config.yaml
head_dim: 64
norm_eps: 1e-05
tie_embeddings: true
optimizer: "soap_variant"
Each number is 50 + 12 x the weight over its row's rms, rounded and kept within 0 to 99. Layers, rows and columns count from 0. The size before them is the row's rms in percent of the matrix's.

# layer 6 attention query, 128x160, rms 0.067, rows 96-116, columns 0-79
107:46 50 61 60 35 48 38 43 48 40 68 64 49 44 55 72 58 56 45 58 38 43 40 54 54 37 65 82 60 44 60 49 48 48 67 60 70 66 81 55 58 49 48 59 65 43 58 55 37 82 29 52 36 44 21 23 50 68 39 58 67 39 56 57 38 65 45 56 41 51 56 62 27 31 40 36 50 53 47 37
124:58 47 65 51 71 32 36 53 65 59 55 46 50 42 52 42 32 47 55 53 45 70 61 40 37 57 57 51 68 52 46 52 39 83 57 51 43 51 38 40 43 68 61 62 40 33 58 66 50 48 46 36 56 58 15 62 50 32 50 52 49 58 57 38 67 50 57 38 47 69 34 64 41 46 55 64 47 37 61 57
095:67 47 46 48 28 47 57 51 63 60 43 66 33 40 45 50 46 63 55 59 45 66 66 49 63 67 60 41 49 38 34 52 72 47 65 46 51 38 38 57 40 56 54 67 62 64 37 78 48 57 39 28 69 44 56 60 57 52 60 42 59 53 69 42 41 54 49 43 46 43 46 62 47 65 70 31 49 34 66 58
106:26 60 53 23 57 51 60 53 36 47 49 55 54 64 72 62 30 57 43 43 39 36 62 48 69 68 56 30 55 53 28 56 48 61 32 51 56 44 43 61 52 63 64 36 46 47 44 56 53 42 44 52 36 57 53 59 56 45 54 62 60 33 62 54 53 58 47 66 42 69 31 37 31 40 63 58 66 50 57 43
105:43 47 60 39 40 35 41 50 44 64 54 55 21 48 20 50 50 44 42 51 48 44 47 37 35 29 34 44 59 51 48 69 56 44 42 51 54 35 25 51 45 75 44 61 74 49 51 62 48 42 50 40 60 42 63 58 41 74 60 46 60 46 53 42 46 68 56 57 37 41 57 73 69 46 72 71 56 44 68 52
113:63 36 57 64 30 42 39 51 33 24 54 48 36 44 61 46 44 60 60 61 65 62 36 69 68 63 55 42 33 52 67 55 54 43 49 67 44 49 62 52 41 54 47 29 50 49 57 38 58 53 40 57 43 55 92 65 36 56 40 64 54 37 47 49 30 59 44 51 50 26 38 51 57 57 61 39 60 54 41 62
101:38 50 58 41 54 59 59 41 27 67 41 45 50 49 50 61 40 48 57 46 25 57 51 40 55 77 62 33 51 71 34 56 56 32 49 62 29 42 17 56 65 49 32 55 40 56 36 45 45 38 61 41 42 63 52 57 41 51 59 46 57 35 59 51 61 59 61 72 50 54 62 40 42 57 57 49 34 59 40 33
114:46 71 69 51 52 40 53 45 39 75 67 54 38 36 53 33 42 49 60 57 45 71 49 69 63 58 54 50 71 53 59 59 64 28 57 46 46 57 54 41 51 28 57 42 59 37 59 40 39 46 40 40 54 29 36 57 55 38 65 47 52 59 54 68 31 35 48 45 60 47 51 67 52 54 58 40 64 41 34 43
104:43 45 48 65 43 59 11 37 52 56 56 51 35 35 38 45 46 44 62 58 67 61 45 43 53 49 37 53 29 36 52 47 59 59 27 40 77 62 21 40 81 76 59 58 37 46 43 39 60 53 50 49 55 43 51 48 34 46 55 42 34 75 31 43 40 44 45 33 46 42 58 72 56 34 36 44 52 35 46 50
111:35 38 41 48 42 59 52 56 63 57 32 61 46 66 38 36 53 48 36 39 49 38 41 55 54 36 53 48 33 60 58 47 41 40 65 47 45 49 49 63 51 44 50 43 55 57 53 40 57 72 56 54 39 65 73 54 47 60 57 50 54 31 31 62 45 45 58 82 43 57 59 60 79 40 49 35 46 28 37 46
112:46 62 36 44 40 55 57 54 73 56 70 37 41 49 63 36 64 50 37 57 60 50 44 65 63 28 32 32 47 61 39 19 52 46 50 38 47 31 61 70 57 31 38 46 67 51 63 57 45 36 59 60 69 64 60 37 32 66 65 35 47 55 50 61 64 43 52 59 48 37 58 60 57 47 40 66 63 44 59 64
108:54 60 43 38 39 52 46 42 20 65 44 54 55 42 45 55 33 63 57 50 67 62 38 31 60 57 43 49 59 81 57 39 28 42 15 45 44 29 61 50 61 39 41 50 56 47 63 48 53 54 35 62 55 48 41 62 57 40 58 54 50 37 66 65 26 50 39 52 56 41 57 66 49 56 66 22 70 52 45 50
110:64 32 35 30 47 48 56 40 62 44 55 47 55 37 57 84 54 32 64 56 61 47 37 45 64 35 44 73 46 54 40 43 64 41 63 54 63 52 34 70 40 65 39 59 42 45 29 51 66 60 56 50 70 72 51 48 27 56 48 42 59 50 49 64 62 51 69 43 48 31 53 62 49 48 52 60 57 37 67 45
115:59 50 68 48 52 48 54 48 63 53 47 48 59 54 65 37 43 71 51 55 44 62 51 51 52 62 25 53 55 38 56 48 45 55 37 56 41 54 63 43 51 56 43 49 28 40 57 32 63 65 57 52 28 43 55 46 70 37 42 36 61 33 17 60 59 53 61 54 70 43 50 77 56 44 29 43 48 35 45 35
102:69 62 41 42 48 55 47 57 61 54 51 39 54 39 40 53 53 31 33 44 21 36 36 46 37 49 33 58 52 38 78 53 54 46 68 55 46 71 16 31 43 59 38 53 52 25 24 36 68 60 63 60 57 25 43 35 49 40 53 50 49 33 45 58 34 60 50 34 67 69 36 80 39 71 52 48 40 34 42 54
109:50 35 50 28 47 63 40 28 72 40 39 44 55 60 46 42 62 54 54 38 46 29 52 59 41 54 39 75 48 46 23 60 46 54 48 43 55 63 52 62 34 51 24 73 40 45 71 29 36 70 29 47 42 47 37 47 46 51 54 50 60 46 34 52 43 64 46 65 40 59 67 61 31 46 53 58 43 47 71 39
110:73 65 36 58 52 62 57 40 42 53 55 52 43 35 53 50 56 40 63 55 54 27 50 68 35 52 62 18 41 46 62 54 43 44 80 63 60 61 29 54 45 35 57 41 49 48 61 61 64 40 55 63 50 50 70 32 41 65 45 46 45 61 45 53 54 58 66 22 48 60 68 53 53 33 37 69 48 31 54 53
122:39 28 30 39 56 63 48 50 79 54 47 55 39 51 43 68 61 39 53 38 47 43 53 40 54 36 65 60 52 51 48 43 37 37 74 42 62 38 34 39 39 34 39 65 60 51 31 46 68 46 62 60 53 59 56 29 43 44 66 35 56 67 51 51 60 48 29 57 42 63 38 46 61 59 65 55 40 53 44 58
107:63 57 57 39 31 34 53 46 64 82 41 63 47 54 51 69 36 60 60 57 62 49 54 36 48 70 62 45 51 65 49 39 66 59 42 46 51 33 39 45 50 48 49 54 37 41 49 53 49 52 45 53 51 64 43 62 51 31 60 53 44 48 62 45 75 71 57 60 57 33 46 65 52 62 81 08 61 47 70 46
105:55 54 49 37 62 54 57 40 71 37 59 59 66 50 50 44 58 40 46 58 56 24 46 51 40 39 49 34 31 46 39 42 45 51 59 52 49 66 24 46 64 53 38 50 73 55 57 57 73 36 73 59 45 46 60 21 51 61 60 54 47 24 31 58 37 48 60 51 72 49 62 37 61 27 42 39 52 31 41 62
120:26 41 57 39 25 60 44 33 37 60 39 31 51 53 54 47 29 33 50 38 71 60 36 50 34 36 54 58 38 51 19 47 57 54 36 49 57 68 52 50 54 63 23 44 64 46 52 55 31 28 55 35 43 42 54 51 59 63 61 26 48 47 61 58 46 56 28 52 33 65 47 42 46 51 42 54 36 76 77 54
# layer 6 attention key, 128x160, rms 0.0598, rows 96-115, columns 0-79
127:30 57 55 58 62 70 41 23 81 54 46 56 50 59 51 60 45 62 53 54 64 57 53 50 51 27 54 42 59 50 42 50 50 67 37 63 54 62 62 32 63 42 69 26 40 52 44 55 50 83 53 42 45 57 51 37 69 60 44 42 43 33 27 40 46 40 60 40 48 43 54 61 37 43 42 36 44 42 66 40
123:47 81 55 39 45 40 48 45 53 29 44 37 43 41 61 46 28 60 41 50 55 49 56 54 39 57 41 53 47 58 39 38 53 49 46 52 42 48 59 47 51 29 50 61 52 66 43 51 57 52 62 26 48 37 37 49 36 54 64 39 55 44 35 31 35 47 42 51 43 55 37 62 57 47 41 56 59 44 68 33
096:53 57 23 38 33 50 63 65 78 56 42 35 26 55 49 51 59 50 54 40 60 61 43 52 43 56 33 57 56 43 58 45 64 47 35 39 55 26 32 55 46 45 52 47 43 50 56 65 50 41 32 51 78 61 27 55 64 62 46 51 51 28 60 58 48 34 41 47 32 28 55 56 55 39 48 55 26 44 62 54
126:53 62 62 14 39 35 58 72 52 43 57 46 56 63 38 56 43 60 30 60 34 52 54 59 64 74 46 55 77 45 59 30 54 58 54 49 45 35 31 51 62 56 29 50 44 68 60 65 64 55 65 65 52 52 63 52 75 45 27 74 43 24 53 49 56 61 59 57 54 46 43 48 28 56 54 41 54 44 30 53
115:44 33 50 66 42 25 57 51 65 63 36 56 29 38 43 39 46 47 36 51 49 55 65 45 45 24 54 41 46 56 41 75 50 39 59 55 30 39 39 44 41 67 56 57 49 45 53 61 45 56 29 37 45 53 36 74 48 42 80 57 42 61 76 49 61 46 34 48 63 62 49 59 54 48 71 44 42 42 51 28
113:62 46 28 52 42 26 34 60 62 54 42 50 45 59 55 58 53 62 52 53 57 69 32 40 64 53 49 37 43 52 88 65 54 45 48 59 74 53 45 43 63 57 46 53 52 52 49 37 31 54 53 50 38 65 31 74 42 55 54 58 50 65 60 79 59 40 50 32 47 45 68 58 56 74 55 62 72 59 39 73
123:48 38 52 64 34 64 32 33 43 59 58 53 54 45 42 52 58 54 63 31 44 57 46 47 48 59 51 67 81 58 59 47 46 42 63 46 34 51 62 51 32 37 30 47 48 49 39 40 53 63 45 45 44 39 65 52 58 66 45 44 39 46 72 22 55 76 61 57 77 59 63 58 75 37 63 47 56 50 41 32
121:49 52 36 68 64 33 58 30 41 55 21 69 45 41 57 49 71 56 61 28 62 54 28 72 56 32 39 38 59 54 48 54 54 49 48 49 70 36 56 47 57 41 59 38 42 23 53 50 43 59 44 36 61 54 30 62 48 53 46 55 48 62 50 38 57 53 61 43 53 40 37 38 48 43 36 48 74 44 43 34
119:59 60 40 63 33 46 34 27 61 40 45 57 37 35 53 49 56 68 62 48 57 48 47 61 63 57 38 58 35 17 48 50 70 50 38 49 45 47 57 63 55 67 48 48 31 52 56 47 64 52 49 77 51 48 41 35 64 39 57 37 47 60 72 41 52 54 77 60 61 29 53 71 60 51 54 46 44 35 60 38
116:48 39 63 40 53 41 38 53 67 68 37 49 56 23 44 37 36 28 47 46 42 35 45 29 49 45 48 70 61 42 41 37 58 55 38 42 48 41 41 72 49 66 44 66 68 51 45 38 32 63 45 50 43 32 83 60 61 51 39 35 46 38 36 55 45 50 34 46 34 53 56 53 57 48 43 46 48 68 33 57
122:36 44 48 32 49 66 60 53 65 41 50 57 53 44 55 59 39 51 37 56 50 34 46 55 71 39 33 41 40 56 63 61 62 50 64 53 65 40 53 42 44 56 44 60 54 65 63 78 33 44 58 44 55 55 56 41 42 63 49 31 54 37 47 62 60 50 31 79 33 45 52 34 68 48 38 50 58 49 69 49
115:78 44 66 62 25 42 45 63 26 59 36 47 54 56 47 49 55 50 40 52 54 70 24 69 62 71 54 52 57 63 54 72 59 61 43 59 57 42 54 68 48 62 48 28 15 61 52 50 41 60 61 47 50 29 64 49 48 52 67 50 60 64 67 72 43 51 37 28 34 40 43 58 44 48 56 36 65 48 37 46
116:51 58 38 48 54 38 64 28 71 37 48 45 63 45 38 74 39 41 58 40 69 59 52 49 56 49 49 51 43 44 42 51 44 64 75 55 47 46 28 39 37 59 21 54 41 49 59 49 71 58 52 54 57 71 34 45 35 66 71 42 49 60 57 48 45 43 42 44 42 53 51 61 53 41 55 48 44 44 58 44
116:48 44 48 55 53 32 33 47 76 30 39 45 43 56 49 39 60 61 37 58 46 38 59 46 55 67 25 53 47 78 35 35 52 58 36 51 54 67 49 53 65 76 52 27 35 50 63 40 48 74 40 59 42 40 52 64 46 54 38 52 68 34 48 39 28 66 68 55 45 58 31 37 60 50 46 53 51 39 32 42
103:46 75 52 43 77 67 62 40 67 36 38 53 43 45 70 49 49 60 60 46 60 36 29 66 50 26 51 51 32 66 53 59 56 59 73 60 29 41 24 56 51 60 41 51 41 49 52 55 41 57 59 42 32 56 50 49 67 45 34 77 53 57 51 39 33 34 39 41 59 56 44 38 76 48 62 47 48 50 30 52
113:46 39 69 67 36 47 57 37 43 35 50 60 43 64 49 48 33 45 40 32 54 58 69 48 46 49 65 71 55 52 45 68 19 34 50 48 20 61 65 48 53 64 72 57 41 46 75 38 49 27 59 36 51 45 56 35 57 54 30 39 49 39 48 56 48 46 53 62 64 65 20 40 47 49 67 58 46 54 40 60
115:65 25 53 68 71 76 41 39 60 24 57 45 60 55 53 31 69 48 39 52 22 32 47 53 16 31 67 49 45 43 56 21 38 42 42 59 53 54 59 36 38 70 73 50 59 41 44 51 55 33 51 55 43 48 52 50 52 26 45 37 52 56 56 37 58 47 51 50 72 70 73 59 50 38 54 57 75 23 59 29
118:47 47 39 55 46 59 60 36 51 61 55 55 60 30 47 59 67 26 47 46 52 65 58 58 59 38 67 62 32 68 46 39 48 33 68 42 41 50 40 81 49 31 40 52 62 29 38 44 63 41 54 55 78 53 49 44 46 45 53 42 51 38 45 77 57 40 39 33 48 55 63 27 58 39 42 50 43 41 53 58
108:58 52 51 67 33 42 37 64 37 45 47 47 59 55 45 56 46 44 52 15 64 48 45 34 43 57 48 31 51 69 61 71 56 39 40 48 59 39 59 54 46 33 33 38 48 39 58 74 58 63 23 50 52 39 56 46 49 65 44 38 45 65 65 51 41 57 37 46 49 71 55 51 60 59 52 57 54 43 70 27
105:55 45 75 60 72 64 34 43 53 39 31 59 63 48 50 58 30 46 40 69 40 22 59 44 41 62 58 37 44 59 43 62 60 74 48 53 66 41 61 58 56 67 26 36 72 40 41 60 47 31 54 80 41 30 61 32 65 52 43 49 57 36 36 34 50 56 59 65 55 51 63 41 70 47 55 39 45 67 49 65